config.yaml
num_hidden_layers: 9
hidden_size: 384
num_attention_heads: 6
num_key_value_heads: 6
head_dim: 64
intermediate_size: 2048
vocab_size: 8192
hidden_act: "swiglu"
norm: "rmsnorm"
norm_place: "pre"
norm_eps: 1e-05
positions: "rope"
rope_theta: 2890.0
rope_fraction: 1.0
qk_norm: false
attn_scale: 0.125
bias: "none"
tie_word_embeddings: false
parallel_block: false
init: "uniform"
init_std_qkv: 0.0309
init_std_o: 0.0309
init_std_up: 0.0309
init_std_down: 0.0
optimizer: "muon_variant"
learning_rate: 0.0113
lr_mult_o: 2.0
lr_mult_up: 0.756
lr_mult_down: 2.0
beta1: 0.9
lr_head: 0.00573
max_grad_norm: 1.0
warmup_steps: 200
schedule: "wsd"
decay_fraction: 1.0
decay_shape: "pow"
final_lr_fraction: 0.05
batch_tokens: 32768
max_seq_len: 512
doc_mask: true
z_loss: 1e-05
train_tokens: 297500000
max_steps: 9079
dataset: "wikipedia_en"
Each number is 128 + 32 x the weight over its row's rms, rounded and kept within 0 to 255. Layers, rows and columns count from 0. The size above them is the row's rms in percent of the matrix's.

# layer 6 MLP up, 2048x384, rms 0.0847, rows 1802-1819, columns 128-255
size [103 104 101 103 101 102 104  93  93  90  98 100 102  98 105 109  99  96]
[[ 99 181  73 179  84 142 160 141 167 134 126 136 113  49 145 108 146 150 158  49  95 140 209 151 139 141  99 124 153 131 122  60  87 157 157 148 101 163 193 162 165 130 121  94 142 124  87  47 132 134  86 134 142 184  78 119 151 148 132 130 104 152 147  61 118 106 102  84 116 128 118 176 148 206 119 130 106 135  95 150 141 109 189 143 166  95 125 131 143 141 150 114 141  95 174 151 103 157 107 147 124 130  60 136 136 104 126  96 168  99  97 123 131 145  63 141  82 184 119 116 108 157  89 142 107 105 131 121]
 [152  70 172 119 155 115 117 124 133  42 156 139 168  83 160 115 167 127 128 133  93 166 173 156 158 143 134 153 133  84 172 118 132 131 132 138  93 173 132 131 140 193 107 130 110 125 168 185 165 110 128 121  93 171 161 125 142 163 115 135  80 184 153 119 134 120  63 144 123  89 107 120  78 108 145 173 142 153 144  84 108 142 103 149 151 167 130 182  94 127 135 140 132  71 154  72 148 109 119  71 184 170 145 131 116 162 137  41 154 127  74 105 141 147 104 150  79 126 156 120 132 131 160 135 146 128 163 117]
 [148 125 147  94 155 148 135 138 136  76  98 101 179  85  84  83 120 119 115 169 117 169 112  55 124 165  96 155 114 116 139 145 160 123  64 101 103  75 121 112 118 117 137 163 158 113 134 158 145 121 105 178 157 128  80 105  81 115 133 104 141 174 103 119  83 158 139  86 136 176 135  50 113 185 177 183 132 129 128 151 168 113 162 133 128 189  86 139  82  37 101 156 130  49  97 109 160 111 162 146 140 143 103 111 129 175 161  83 118 150 195  85 171  99  73 124 115 134 135 112 105 127 121 145 135 133 123 148]
 [127 116 122 128  99 130 152  96 118 129  96  84 112 124 172  82 173  94 113 114 112 200 144 127 171 163  82 147 141 140 155 164 159 142 130 121 130 127 120 102 114  86 161 132 121 142 167  72 184 176 170 153 133 113  87 151 125  54 141  96 169  97 113 147 185  99 145 167 117 114 139 170 125 157 147  85 151 128 144 145  90 113 121 162 111 124 111 178 101  54 141 175 122 104 149 127 134  84 154 155 132  75 111 163  77 114 109  97 118 204 127 142 112 126 113 151  97 127 133 118 160 158  95  87 139 113 138 118]
 [ 97 128 140 102 165 160 100 120 120 137 134 142 142 147 160 108 146 147 132 161 124 111 132 110 141 135  81 137 111 107 151 101 163 133 125 110 176 113  90 137 160 121 200  88  80 128 162 102 157  76 158 114 144 139 162 107 135  82  70 157 117 124  91 102 191 143  88 156 111 131 101 119  76  93  82 157 185 160 127  78  36 103 173 100 148  86 146 112 165 135 105 130 175 139 101 149 183 132 108 145  96 135 138 147 171  78 148 142 129 117  73 164 126 100 121 154  54  90 152 143 155 120 213 126  90 129 119 125]
 [144 142 144  57  88 157  91 124 105  66 120 163 184 113 178  95 166 153 143  89  93 143 177 139  85 141  85 186 149 128  75 146 161 166 123 142 145  57 143 134 156 147 140 151 108 163 146 172 156 157  98 225 129 127 150 141 119 120 132 138  91 142 142 159  92  72 175  91 102 136 176 118 129  73 161 119 137  53 119 119  99 102 112  89 167  80 187 142 137 108 134  72 183  90 186 171 148 173 116 175  84 156 126  90 149 171 140 143  91 176 117 158 152 143 115 112 167 104  72  66  99  71 145  96 115 102 120  81]
 [103 159 151 170 168 132 125 104 103 102 108 150  95 105 154 112 102 127  61 146 147  94 118 170 125 120 162 154 148 106 104 185 127 157 115 109 124 124 151 176 139 129 106 108 140 125  66 166  99 135  94 127 119  71 100 143 215 140 149 146 116 131 136 120 143  46 114 105 108  71 180 116 158 121 134 144 147  89 141 138 164 154 114 135 147 136 130 185 105 155 103 141 175 124 173 121 135 119 165 110 116 150  88 118 120 167 147 102 130  99 176 169  99 139 125  93 124 109  68 139 111 172  64 153 143 112  59 155]
 [126 148 119 130 120 149 135 144 112  92 114 120 166 113 113  86 100 153 175 129 145 126 125  93 115 125 135  84 145 149 121 127 126 154 115 100 108 125 144 100 126 123 155 135 176 101 195  70  30 144 121 147 142 136 148 144 146 188 118 180 134 120 120 101 137 179 131 104 157  72 122 123  63  93 121  92 124 165 133 165 171 175 189  99 134 117  25 186 157  96 115 103 114 157  90 151 199 107 106 114 128 154 132  92 146 163 118 143 106 134 149 132  79  97 170 126  95 123 116 167  67 151 127 205 111  85 180 150]
 [176 114 130 121 109 123 129 134  88 121 122  99 119 112  60 123  88  88 158 152  75 177 206 132 118 122 173  86 111 121 135 159 151 109 167  88  93 115  86 166 104 146 103 147  56 160 138 127  63 154 155 101 103 150 156 107  70 115  93  73  49 178 130 139 129 144 201 139  91 119 134 103 139 128 128 173 130 131 150 119 169 133 165 142 130 129 123 147  72  55 183 132  94 113 166 175 146 128 139 114 166 136 134 111 147 144  87 186 160  98 104 145 173  92 135 153 182  56 150 119 153 125  33 160 112 100  75 141]
 [119 130 129 113 106 116 187 154 153 114  96 158 123 136 140  99 145 160 108 118 120 169 144 106  82 138 154 146 112  98  99 163 147 156  78 186 150 181  79 190 143  76 144  70 149 148 144 196 130 124 198 109 124 136  82  73 149 136  82 101 142  97  90 140 140 111  79 112 152 131 134 115 120  95  82 117 121 178  76 171 118 142 136 109  85 195  35 108 120 138 101 148 145 156  75 179 173 125 142 137  88  93 120 197  57 146 129  75  97  77 154 132 191 142 149 119 106 128 112 133 197  86 134 113  84 117 112 126]
 [103  77 193 153  97 109 115 152  81  80 182 107  54  99  62 156 107 131 127 104 134 131 182 150 160 151 130 163 137 106 124 138 133 107  87 139 119 162 168 125 151 142  76 167 125 198 146  87 128 124 132 182 172 122 137 113 128 153 148 111 151 129  94  97 149  83 170 195 122 104 145  93 198  85 130 151 100 125 174  92 160 142 105 144 140 120  88 109 150 147 149 146 140 120 123 105 111  66  75 113  90 191 127 155 102  75 158 141 128 135 107 180 167  70 211 176 123 116 126 120  96  62 156  86 145 156 171 101]
 [140  93  97 126 131 140 138 113  91 174 104 115 120 106 142 108 143 152 117 150 171 155 115 160 107  85 101  99  99 139 114  61 132  68 119 107 156 129  85 118 126  94 132  94  90  73 125 113  97 172  96 146 114 168 149 169 182 162 159 145  93 155 126 119 106 168 194 162 115 110 168 101  96 150 114 130 154 101 141 155 132 118 189 129 100 178 161 199 125 113 157 108 118 132 205 163 154 217 157 176 160 157 184 107 143 134 135 110 127 166 133  74 135 105 125 111  86 135 132 199 131 206 109 103  74 166 119 148]
 [152 176 124 134 153 168 130 148 180 114 118  85 111 143 116 205 130 133 135 130 124  85 129  64 129 176  77  73 110 123 141  91 162 149  97 146 141  87 163  93 155 116 116 144 139 111 144 180 131 117  85 136 158 120 149  73 111  72  94 131 128 146 155  89 184 144  88 155  90 116 142 121  68 164 138  82 134 149 137 196 110 119 137 130 192 217 101 147 119 104  99 187 104 114 139 150 145 106 131 158 116  98 142 155 136 155 108 123 126 124 160 122 119 117  75 148  91 180 103 113 201 153 179 143  96 108 103 171]
 [ 95 166 128 135 160 136 112  98 112 102 123 110  89 133 247 120 204 139  49 120 135 163 127 111  67 133 160 125 157 121 137 159 107  88 133  67  93 159 170 173 121  84 113  92 107 157  80  71 164 111 115 140 195  99 111  84  79 111 208 148 133 105 128  70 118 112 189 127  84 115 150 186 155 160  89  81 182 115  99 146 116 166  95 123 184 165  90 150 155 152 167 105 103 117 172 150 128 115 119 157 120 138 142 127 101 110 102 110 177 128 133  85 182 161 128 116 103  74 140  97 104 128 190 117 146 145  87  95]
 [141 160  99 106 185 150 128 146 119 102 129 110  83 108 191  75 100 130 117 102 106 130 142 141 125 129 146 112  99 173 123 136  94 132 162 105 157 134 189 141 107 156 142 144  99  84  92 107 107 153  84 102 121 126 172  84 157 132 118 178 162 104  72  89 150  85 180 125 181 158  87 146 146 142  77  78  84 162 109 132 123 107 125 144 122 164 130  57  92 154 161 137 182 165 100 113  85 149 105  66 151 132 147 113 123 119 154 110  81 167 139 163 130 177  91 127 142  99 148  90  94 157 182 144 133 123  94  94]
 [139 139 110 142 150 149 124 134 132 102  51 176  88 163  85 144 151 148 117 161 132 127  89 130 134 110  91  89 135 136 114  45 136 130 114 107 124 136  82 169 116 158 159 111 147 132  91 117 114 152 107 131 157 129 111 102 160 135 170 166 171 102 135 132 117 163 206 104  67 110 130 168 133 101 140 128 139  86 113 142 108 112  94 131 157 110  85 179 114 124 137 177 118 109 131  98 153 122  89 144 142 177 101 123  91 122 115 145  91 115 136 100 130  94 141 105 140  97 113  62 172 164 135 122  80 130 134 126]
 [105 125  96 154 109 141 150  96 182 152 102 119 146 146 112 105 101 122 135  91 145 188 124 106 116 152 170  94  29 134 134 144  95 135  82  95 133 158  98  81 106 128 106 128 148  19 148 155  84 101 128 106 144 141 211 134 145 131 189 142  82 152 155 117 178 100 110 140 175 159 175 143  97 123 106 148  69 112 149 138 103  89  52 135 113 158 122 165 182 102  97  98  93 111 107 161 200 117 107 174 118 113 159  84 103 109 132  92  95 147 126 234 135 136 166 103 119 102 121 153 173 132  91 128 163 130 133  97]
 [144  92 119 129 115 137 114  88 131 106 132 139 167 156 148 182 117  79  86 104  76 183  96 203 130 153 121 125 146 177 141 158 155 103 120 112 142 186 132 138 156 136 180 133 128 111 153  54  99 122  73 116 154 137 129 109 139 126 144 138 138 107 179 164 135  98 140  91  99 102 142 130 143 136 101 130 124 117  72 142 118 120 134 128  77 106 109 151  65  88 114  58 155 168 102 159 125 143  87 187 134 167 148 154 143 150 126 171 184 132 165 168 207 154  99 118 122 177 109  84 132  86 202  67 161 106 183 136]]
# layer 6 MLP down (transposed), 2048x384, rms 0.0899, rows 1802-1819, columns 128-255
size [ 98  92 100 105 104 103 106  94  96  94 101 102  99  95 108 103 102  74]
[[151 118 194 132 146 107 130 170 154  87 153 202 108 158  94 160 113 129 128 189 125 108 151 155 147 116 114 142  66 164 169 141 123 181  49 142 181 146 132 118 188 190 161 116 116 104  96 127 145 190 137 113 107 127 107 120 158 128 114 181 180 134 105 140 116 134 117 136 127 174 143 108 104 151 116 131 109 145 103 135 129 178 162 109  90 119 178 129 110 140 181 168  93 160  96 191 187 140 135 151 138 121 122 169 204  85 130 104  57 124  53 187 192 166 115 163 121 172 118 171  80 152 154  98 131 160  78  89]
 [189 157  92 137 139 160 143 122 124 148 144 144  51  98 165  76 112 119  95 138 178 119  81  81 149 117 116  76  93 145 186 114  96 117 118 151 155 143 156  70 115 120 136  91 133 114 157 109 119 130 111 128  96 143 108 105 166 123 157 147 147 123 118 107 165 101 105 128 122 124 138  82 124  99 129  80 121 111 126 112  99 131 105 119 151  72 162 107 102 141 133 136 132 108 179 146 132 131 140 131  98 155  97 154  87  58 140 171 138 112 143 102 172 111  89 119 122 176 171 141  49  92 173  79 112 113 105 146]
 [136 116 107 136  98 108 149 146 142  72  98 142 124  95 127 148  95  66 147 155 145 207 150 126 130 135 122  79 132 121 108 170 100 116  85 123 130 131 121 181 136 176 116 115 171  74 136 115 170 162 149 136 111  96 148  91 168 109 141 150 140 107 106 153 188 128 139 100  88 149 163 149 104 117 104 122  89 111 123 133 148 110 157 140 141 112 170 149 164 148 109 151 106 128 151 145 114 123  89 127 107  88 110 106 113 147 117 113 110 120 175  68 130 136 149  67 126 161 105 213 146 118 123 128 176 160 124 120]
 [147 137 206 145 156 182 202 116 111 107 129  86 153 170  52 137  97 129  89 110  94 131 152 196 107 110  76 143 148 125 120 180  99 122 157 143 109 188 165 110 157 117  88 131 112 149  23  98 128  92 127  91 155  77 146 139 180 175 142 159 189 143 105  93 122  94 154 114 162 124 128  85 126 189  52 135 164  88  82 125 119 102 113 107  87 164 122 140 110  94 133 157 116 102  84 145 120 151 162 147 114  93  96 112 141 152  87 134 122 184 155 123 113 171 117 145 103 113 123 126  34 116 120 171 146 165 171 118]
 [135 126  73 121 157 113 113 160  92 145 150 156 142 112 135 129  96  66  88  92 156 184 174 110 120 139 126 154  95 174 134  79 151 127 139 153 147 151 130 153 144 127 129  99 186 155 149 169 137 111 169 158 174  59 125 143 168 155 152 138 166 126 132 126 113 135 131 160  87 124 186 178  94 169 171 129 104 123 179 145 114  87  90 121  77 142  77  98 141 129  77  73 105 160 106 178 127 118  73 100 120 145 133 112 131  98  92 165  97 101 150 117 126 153 133 138 119 109 101 157 195 113 158 141 126 144 114 157]
 [ 88 122 154 158  82  84 150 139 102 137 118  93 101 176 170 177 158 145  77 195 182 143 147  86  90 120  96  84 120 131 148  90 120  95 139 171  82  80  89  95 154 129 133 114 164 146 128 133 148 146 125 145 118 167 149 187 168 118 141 155 156 142 100 163 117  90  95 117  96 153  67 160 113 121 156  87 163 118  84 109 157 164  87 139 157 134 143 108 125 142 155  99  94  82 147  86 201 100 111 111 166 153 129 191 112 108 132 172  90  88 123 103 119  76 156 125 116 151 119 179 124 153 161 149 162 152 126 117]
 [ 97 145 116 139 126 116 170  88 100 143  94 165 114 127 108 155 220 149  68 169 144  63 135 116  99 162 103 161  79 127 122  80 114 127 133 117 119  85 140 157 132 199 123 137 161 116 169 179 148 150 161  75 144 119 122 161 144 193 131  95 120 112 138 156 125 155 184 154 117  86  73 127  85  99  87 112 110 183  72  97 122 192 146 121 170 159 182 179 127  59 137 129 156 110 120  69 126 130 157 132 153 113 152 102 132 135  94  63 170  95 171 149 116 144 155 127 127 110 180 182 115 117 150 164 102 146 163 159]
 [131 135 170 112  82 140  97 118 160 166 166 143  73 103 176 162 153 116 107  98 116  53 113 171 192 101  92 137 141 155 144 127 117 162 137  77 137 151 123 120 135  97 120 215  99 144 121 131 162  77  92  89 113 137  72 136 135  71 128 133 137 158 122 146 174 135 129 141  70 130 122 130 157 125 147 138  82  86 135  84 162  80 106 129 126 158 163  90 123 145 106 155 175 108 173 178 101 135 174 127 122 133 140 136 105 114 161 164 169 122 128 113 160 162  97  49 127 129 102  51  95 116  57 126 103 139  46 130]
 [ 58 146 111 170 148 133 131 121 196 118 140 168  67 115 126 154  93 180 110 161 135 122 104 184 140  93 130 188 174 118 110 167 110 132 126 134 148 123  97 143 152  76 159 128 145  98 106 121 167 138 112 154  88  86 104 107  76 127 138 181 182 115 138 187  71 101  77 132 127 132 123 134 143 127 105  59 148 174 106 102 137 116 114 168  83 136 156 127 139 124 162 220 119 113 150 143 161 124 118 207 125 132  83 127  88  83 107 129  63 136 172 128 134 126 153 159 147 144 123 138  59 101 103 114 116 100  82 155]
 [119 102 144 136 136 128 124 144 112 171 148 189 123 119  85 124 117  91 117 118 122 121 137 115 130 148 133 174  91 164 116 118 143  68 123 177  88 109 142 114 104  84 151 144  71 163  94 177 130  86 108 151 138 123 129 117 162 135  96 139 126 181 147 178 163  58 131 148  89  60 122 143  98 114  92 124  78 153 138 143 147  98 126 145 163 159 123  90 148 158  95 137 148 155 140 178 174 152 123 130  78 104 146 121 134 162 140 188 102 125 118 169 125  90 120 173 101 101 115 119  87 154  61 159 167 104  25 152]
 [194 126 111  83 126 134 135 131 116 117 117 127 121 130 123 177 160 202 121 181  90 116  54 132 143 132 141 128 151 116 126  72 114 128 125 141 164 175 133 116  76 142 165  71 112 144  99 163  51 102 112  90 144 171  87  84 175 177 127 111 115  77 130 140 133  99 101 182  99 105  75 124 109  90 159 148 105 133 173 148 186 158 142 155 134  86 150 125 109 140  72 119 148 128 105 142 153 115  93 132 159 166  90 135 125 155 188 166  85 108  94 132 162 153 108 137 113 106  89 124  34 147 108 188 139 139  82 149]
 [165  76 138 112 191  58 182 126 108 145 122 164 153 160 162  95 136  97 128 113  97 121 184 124 119 145 110 101 152 200 205 159 116 126 142 149  94  93 107 154 103  88 112 137 149  63 129 112 183  77 163  97 121 105 113  88 115 105 114 131 183 127 145 105 193 180 131 146 187  59  95 151  95 126 164 127 170 142 103 122 114 106 114 132 183  99 122 116  88 161 134 184 124 157  93 139 133  51 108 101 116 167  69 112 120 188 120 193 157  96  84  79 120 140 152 165 149  84 132  87 135 142 101 156 161 102  98  92]
 [139 111 143 119 174 146 115 150 126 153 186  96 183 147  79 160 149 147 132 163  93 109  88 104 160 128  74 123 127 147  58 155  88 124 171 132 128 148 126 128 125 164 115  99  70 163 102  88  97 145 152 104 193 134 114  79 181 151 127 184 146 141 124 124 107  97 155 126 123 127 159  95 150 124  84 166 104 103 128 121 149 110 150 138 111  82  88 112 131  79  66 174 123 126 157 159 130 132 152 140 153 126  87 102 123 134  91 120 113  74 198 105 181 177 101 140 137  72 151 127 142 136 131 137  69 150 120 181]
 [136 124 181 120 116 110 108 125 128 120 157  68 152  86 152 130 104 135 113 111  81 124  82 127 111 154 119 149 112 151 123  97 164 141 143 136 120 156 145 145 156 163 137 134 157 157  97 118  94 119 115  82  82 118  76 161 165 141 157  60 110 133 131 145 150  55 141 201 135 126 164 162 123 137 102 131 156 155 136 114 129 125 106 153  95 126 162 107 118 108 199 137  55 139 104 163 174 124  90 148 167 144 157  92 176 170 114 147 114 128 136 164  91 136 131 149  84 154 118 185  96 143 153 122 112  78 187 161]
 [159  99 156  95 165 172 133 196 121  88 208 153 123 111  74 117 154  95  91 112 159  70  60 121 135 104 131 142 191 176 111  92  74 137  92 108 168 123 176 117 104 144 126 113 148 134 117 119 156 156 105 138 121 151 155 109  97 132  71 190 134 121 133  69 135 102 143  97 145 146 110 157  99 179 125 120 121 119 159  97 147 179  94 132  66 122 128 123 128 163 188 114 125 146 123 128 124  61 138 146 145 151 174 133 166 123  88 177 154 111 167 106 112 192 187  64  55 153 173 138  53 172 146 141 197 102  96 173]
 [161 101 149 161 131 126 162 125 101 140 168  95 139 130 185 121 126 129 116  96  92 138  98  80 100  85 103 118 154 132  86 164  90 129 122 155 201 132 135 165 118 166 147  69 154 132 199 153 155 113  96 108 109 196  79 162 108 107 163 125 183 146 148 123 106  49 147 131 169 106 100 121 112 106  68 111 148  89 170 115 124 101 170 139 102 138 175 182 121 173 146 146  68 118 123  97 111 123 122 124 123  48 148 108 121 121 113 170 129 145 102 107 128 131 136 134 135 129 183 118 182 157 145 176 181  94  93 107]
 [ 77 142  81 161 131 129 130 109 102 139  74  59 112 118 128 100 159  88 169 143 127 167  96 147 140 102 137 162 107 156 133 119 154 184  93 159 212 123 123  58 174 153 139 140 131 156 118 133 108 177 114 156 170 132 177  97 153 157 149 126 162 161 107  73 133 198  66 182  94 122 161 143 170 128 155 152 148 152  84 112 116  96 126 104  99 115  97  82 146 102 120 143 162 138  16 110 155 168 193  88 110 127 122 124 148 134 117 168 129 104 102 129 148 119 197 144  92 202 122 171 104  92 174  72 188 107 134 110]
 [102 106 151 161 138 147 111 160 102 140  81  90  89 181 129 113 119 113 167 145 175 140 163 157 126 158 155  80  93 104 192 131 141 126 127 151 149  78 142 116 149  98 126 119  81 114  80 180 193 113 111 125 150 146 126 177 149 130 105 103 124  94 119 122 165 104  74 154 169 154 165 162 138 133 154 114 155 179 180 120 133 144 113 169 141 113 131 119 204 128 155 140 104 128  91 114 149 121  95  82 102  90 147  85 110  94 144 105  80 129 118 140  92 126 130 176 164  94 129  94  23 139  93 151 172 131 117  96]]
# layer 6 MLP gate, 2048x384, rms 0.081, rows 1803-1820, columns 128-255
size [ 99 101  99 107 108 102  94  95  92 105 100 100  98 101 103 100 102  97]
[[169 138 106  33 143 174 118 165 126 100 150 203 106 127 166 140 108 144 109 152 175  48 101 112 200 175 110 127  94  97 133 122 110 158 134 129 175 125 181 127 185  93 117 108 146 136 112 133 160  75  91 125 149  85  98 184 119 156 130 155 105 158 178 170 121 115 159 182 149 129 152  73 181  91 164 133 156 116 102 144  99  89 179 139 134 124 134 136 156 102 145 107 127 146 131 118 123  50  86 149  53 162 140 189 105 137 163 157 102 128 102 132 132 131 136 102 183 165  79 120 162 132 124 125 154  84 135 167]
 [163 109 116 131 120 129 107 152 135 180 168 127 109  95 107 129  61 142 101 153 120 125 114 149 175  86 129  83 122 110 115 112 144 110 187 142 144 165 147  66 123 127 117 131  67 154 113 129 104 164 173 108 227 130 156 115 127 118 136 141 100  60 143 114 131 124 172  64 148 122 115 111 104 115  54  85 142 179 192 172 169 163 145 112  84 121  99 118 168 151 127 169 181 111 156  79 165 160 126 123 116 105 117 134 118 169 122 152  62 133 153 136  88 127 135 102 142  87  64  80 121 102 179  81 143 144 106  95]
 [108  88 108 127 120  95 157 148  75 140  85 107 145 186  94 186 148 144 109 173 130 133 123 214 129 151 106 200 140  67 160 138  88 147 127 172 120 176  86 136 128 131 169 138 104 122  55 111 141 184 135 121 135 116 117 127 147 145 180 111 197 170 177  67 156 165 136 128 159 174 106 103  31 190 114 132  79 101 114 121 126 161 132 144 183 128 104 114  34 150 140 146 131 137 132 157 119 191 136 151  70 120 162  75 137 101  72 151 129 124 116  88  88 120 145 145 133 184 170 165 149 186 158  90 132  91 117 171]
 [152 159 117 158  68  92 163 133 158 162 120 123 148  87 140 157 111 100 213 151 149 132 114  98 161 118 204 208 106 128 101 155 124 150 104 112  71 101 166 128  94  74  97 137 143  73 132 130  93 205 122 129 137  99 155  55 103 127 123  97 151 113 120 149 138 142 153 159 173  92 109 148 179 118 154 122 115 163 164 153 152 153 139 127 136 147 155 137 103 205 112 151 148  93  88 162  69  80 119 171 152 109 145 109 149 159 108  89 140 170 156 143 111  76 105 119 181 154 142 107 142 102  68 132 192 130 126 110]
 [145 172  99 101 172 155 117 151 131  90 154  83 130 169 156 138 120 152 118 121  91 138 128 167 138 119 124 111 150  45 123 138 140 112 124 138 137  95  75 147 174 161 195 164 139 123 126 106 141 143 167 151 129 200 197 104 128 125  82  97  98 190 150 157 103 110 162  91 175 133 167 131 100 133 121  79 119 142 170 119 111  95 131 111 155  96 114 137 135 153 102  96 109  85 158 133 143 120 115 116 118 136 105 150 144 129  72 132 124 194 142 157 126 188 119 162 152 117  81 164 109 118 119 153 139 137  94 138]
 [122 125 208 133 176 123 151 108 127 176 135 149  71 110 157 107 174 124 113 146 158  90 109 115 110 107 110 112 157 123 153 142 200 161 142 128 147  63 159 106 163 113  97 155 145 188 127 202 111 116 123  95 177 118 134 109 141 154 139 154  49 154 138 149 119 109 135 103 132  98 141 132 174 176 139 121  94 108  68 147  99 105 107 108 116  37 160  58 171 120  84  81 119 133 154 116 119 138  95 120 146  95 148 137 171 125  99 186 158 131 176  88  56 133 109 112 133  96 135 134 145 149  75 145 133 137  16 111]
 [118 149 143  96 178  50 138 103 157 148 100 185 144 108  83 111 180  97  81 160 151  66 110 157 162 141  86 170 101 112 140 137 118  81 103 176 116  80  81  47 141  99 123 102 112 133 133  83 126 111 106 147 155 142 130 132 120 130 140 121 100 142 112 117 145 122 139 131 105 104 138 133 134 155 128 116 101 123 155 162  92 162 110  84 183 138  93 165 128 149 175  99 135 137 101  75 123 134 139 107 131  55 107 126 129  93 184  93 146 105 127  90 110  48 149  91 110  66 118  81 110  88  97  90 123 137 129 143]
 [149 132 124 116 118 171 157 193 132 114 129 119  93  81  99  95 137 142 137  21 195  91 186 122 109  66 153 110 107 110 133  84 172 151 120 120 164 161 156  34  90 108 112 102 114 125 136 150 126 101 173 128 119 161  80 123 109 142 107 160 165 160  93  68 158 153 150 143 118 164 175 130  27 160 164 126 148  39 155 149 118 112 166 161  51 156 143 117 121 212 120 125  84 151 116 144  81 115 152  51 168  87 136  99 173 117 127 103  70 124 105 152 100 132  91 191 186 150  91 108 104 136  81 174 148  94 116 120]
 [152 146 144 113 129 132 131  91  89 151 125 106 146 134  96 133  80  90 124 151 134  79 190  88 133 151  79 156  80 147 150 113  98  95 140 123  43  85 150   0  79 163 121 206  87 117 119 152 110 151  81 181 150  85 181 178 161  86 157 154 131 112 174 134 154 123 153 103 142 113  97 167 109 118 141 123 163 103 151  95 171  86 147 153 195  89 171 103 182 136  79  95 126 134 170 151 118 135 137 110 141 154 171  63 214 106  89 151 122 163 124 109 110  91 165 103 116  94 157 129 124 154 121 184 171 135 124 203]
 [108 124 172 110 142 124 110  88 117  77  78 171 154 157 125 129  56 112 142 126  99  79 166 148 101 104  92 105 142 154 182 103 113  73 172 169 116  96 160  91 160 104  82 129 135 218 160 114 165 138 122 153 124 166 210 110 158 133 103 109  46  98 132 171 154  80 100 112  92 157 184 155  98 129 100 130 176 182 170 134  76 112 143 151 124 149 134 151 129 114 166 135  78  90 177 119 174 155 121 139 102 112 117 134  94 167 130  81 127  68  78 156 155 107 150  88  94 139  99  74  37 144 155 174 142 130  66 108]
 [ 96 141 155 123 113 120 123 186 118 131 115  72 130 148  66 119  38 171 123 136 120 107 119  61 118 175  76 119 135  53 105  72 182 157  64 132  52  97 130 150 111 131 126 134 117 116 102 148 135 162 118  94 144 123 109 107  72  85 114 135 194 171  68 120  94 115 115  82  89 154 154 158 129 154 112 143 154  96 138 157 122 109 103  91 170 192 109 105 124 157  71 135 148 147 178 129 142 129 107 166 138 130 112 159  98 108 115 106 121 118  95 158 105 134 142 126 120  57 103 100 139 134 186 110 152 141  91 127]
 [122 145 121 114 121 132 110 112 134 186  77 107 140 147 186 157  66 105  97 180 150 146 141 152 141 147 133 120 133 134  94 148  87 116  56 131 114 140  61  83 161 123  80 156  99 127 161  60  66 109 134  94 131 120  91  75 122 137 164 132 168 162 152 110 159 112 137 168  82 146 178 132 108 149 150 142 133 111 170 184  92  86 158 108 122 164 116 152 105 118 103 166 184 137 130 118  87 136 105 112 126 142 118 107 161 143 186 118 144 120 133 118 145 131 173 128  99 150  97 137 120  83 136 173 140 136 101 137]
 [155 124 156  91 140 156 144  99 119 103 176 136 159 155 106  46 140 133 156 135 108 120 117 133 180 128 153 150 128 128 135 108 108 197  89 120 123 141 135 129 106  84 172 151 143 131 134 109 108 102 136 140 117 141 144 101 125  82  87  63 167 148 115  96 184 155 124  99  87 131 135 134  87  89 114 174 156 184 156 132 144 100 193 141 132 205 142 222  91 122 102 136 156  68 150 154  78 136  96 168 128  95 163 147 239 124 134 137 137 139 117 136 157  82 138 107 125 147  98 122 154 148 116  88 124 178 104 157]
 [113 110 147  81 116 103 146 108 162 149 135 125 141 136 137 162  67 124 112 121 115 120 142 101 125  93 157 129 130 158  56 144 147  64 122  73 127 146 131  80  97 103 125  93 101  95 136 172 129 123 157 133 153  98 142  76 196 136 123 133 131 149 122  81 125 140 103  93 171 163  50 103 156 135 105 130  51 145 170  99 130  85 204 152 127 120 126  86 137 186 107 109 128 145 137 144 144 143 104 170 130  72 144 184 125 161  64  92 141 108 116 154 109 136 142 133 141 138  88 121  95  96 167 114 169 139 129 153]
 [164 135  83  82 146 178 105 115 124 149 122 122  96  71 138 151 152 135 197 175 156  92 123 122 149 133 164 120 130  92 119 137 157 160 142 163  71 133 198  49 118 104 130  97 128 186 146 144 125 117 161 125 101 192 142 124 121 107 131 105 171 162 136  90 145 113 144 213 150 109 105  66 134  87 144 122 112 141 101 111 104 163 120 123 115 198 115 162 201 143 163 191  87 169 195 217 100 138 129 149 154 146 159 145 126 132  98 143 117 124 100 115  90 109 137 189 132  86  87  79 132 125 140 153 146  80 125 131]
 [178 153 140 114 119  82 114 138 181 135 146 136 152 158 107 115 167 149  86 157 123 125 162 165 103 151 179 163 131  70  84 135 164 150 143 128  61 112 148 100 104  94 128 165 167 120 164 113 175 111 139 106 174  88  46 166 117 142 158 128 107 142 128 121  95 180 143 146 125 103 145 126 140 125 191 116 100  87  84 104 154  98 132  90 168 150 129 188  71 135 129 131 163 148 171 128  88 198 113 166  73 147 106 107 124 154 140 105 162 116 127 136 102 159 129 179  69 113 187 130 160 195  98 140 123  90  78 114]
 [186 141 175 105 116 169  80 146 120 121 114  43  88 144 111  94 147 172 171 146 127 155 165 171 161 139 131 107 140 124 176 132 148 113 133 200 207 132 101  78 131  98 135 132  71  95 165 121 179 136 109 122  99 132 173 176 120 128  76  91 133 127 131 145 125  75 124 137 141 160 111 160 172 182 174 160 188 209 136 104 171 121 144 194 160 159 122 127 146 137 191 174 144 138  93 148 117  96 149 106 168 114 120 153 112 174 145 176  95 153 159  77 141  56 175 114 130 143 128 109 148 155 113 139 153 148 141 166]
 [106 142 132 125 178 108 136  98 111 171 176 179 110 130 160 153 130 166 132 136  57 113 128 136 112 103  93 165 117 141 109 123 118 148  95  74 139 108 172 141  86 103 146 147 168 187 112 133 164 126 163 154  79 133  96 157  93  60 155 119 133 133 110  94 106 147 120 113 113 100 103 117 130 140 108 107 150  99 103 131 153 167  94 159 195 154 105 119  90 115 183 157 170 149 111 109 135 109 142  93 139 127 147 142 141 184 131 121 121 166 169 154 138 144 108 131 175  88  89 154 131 110 145 127 122 120 140 137]]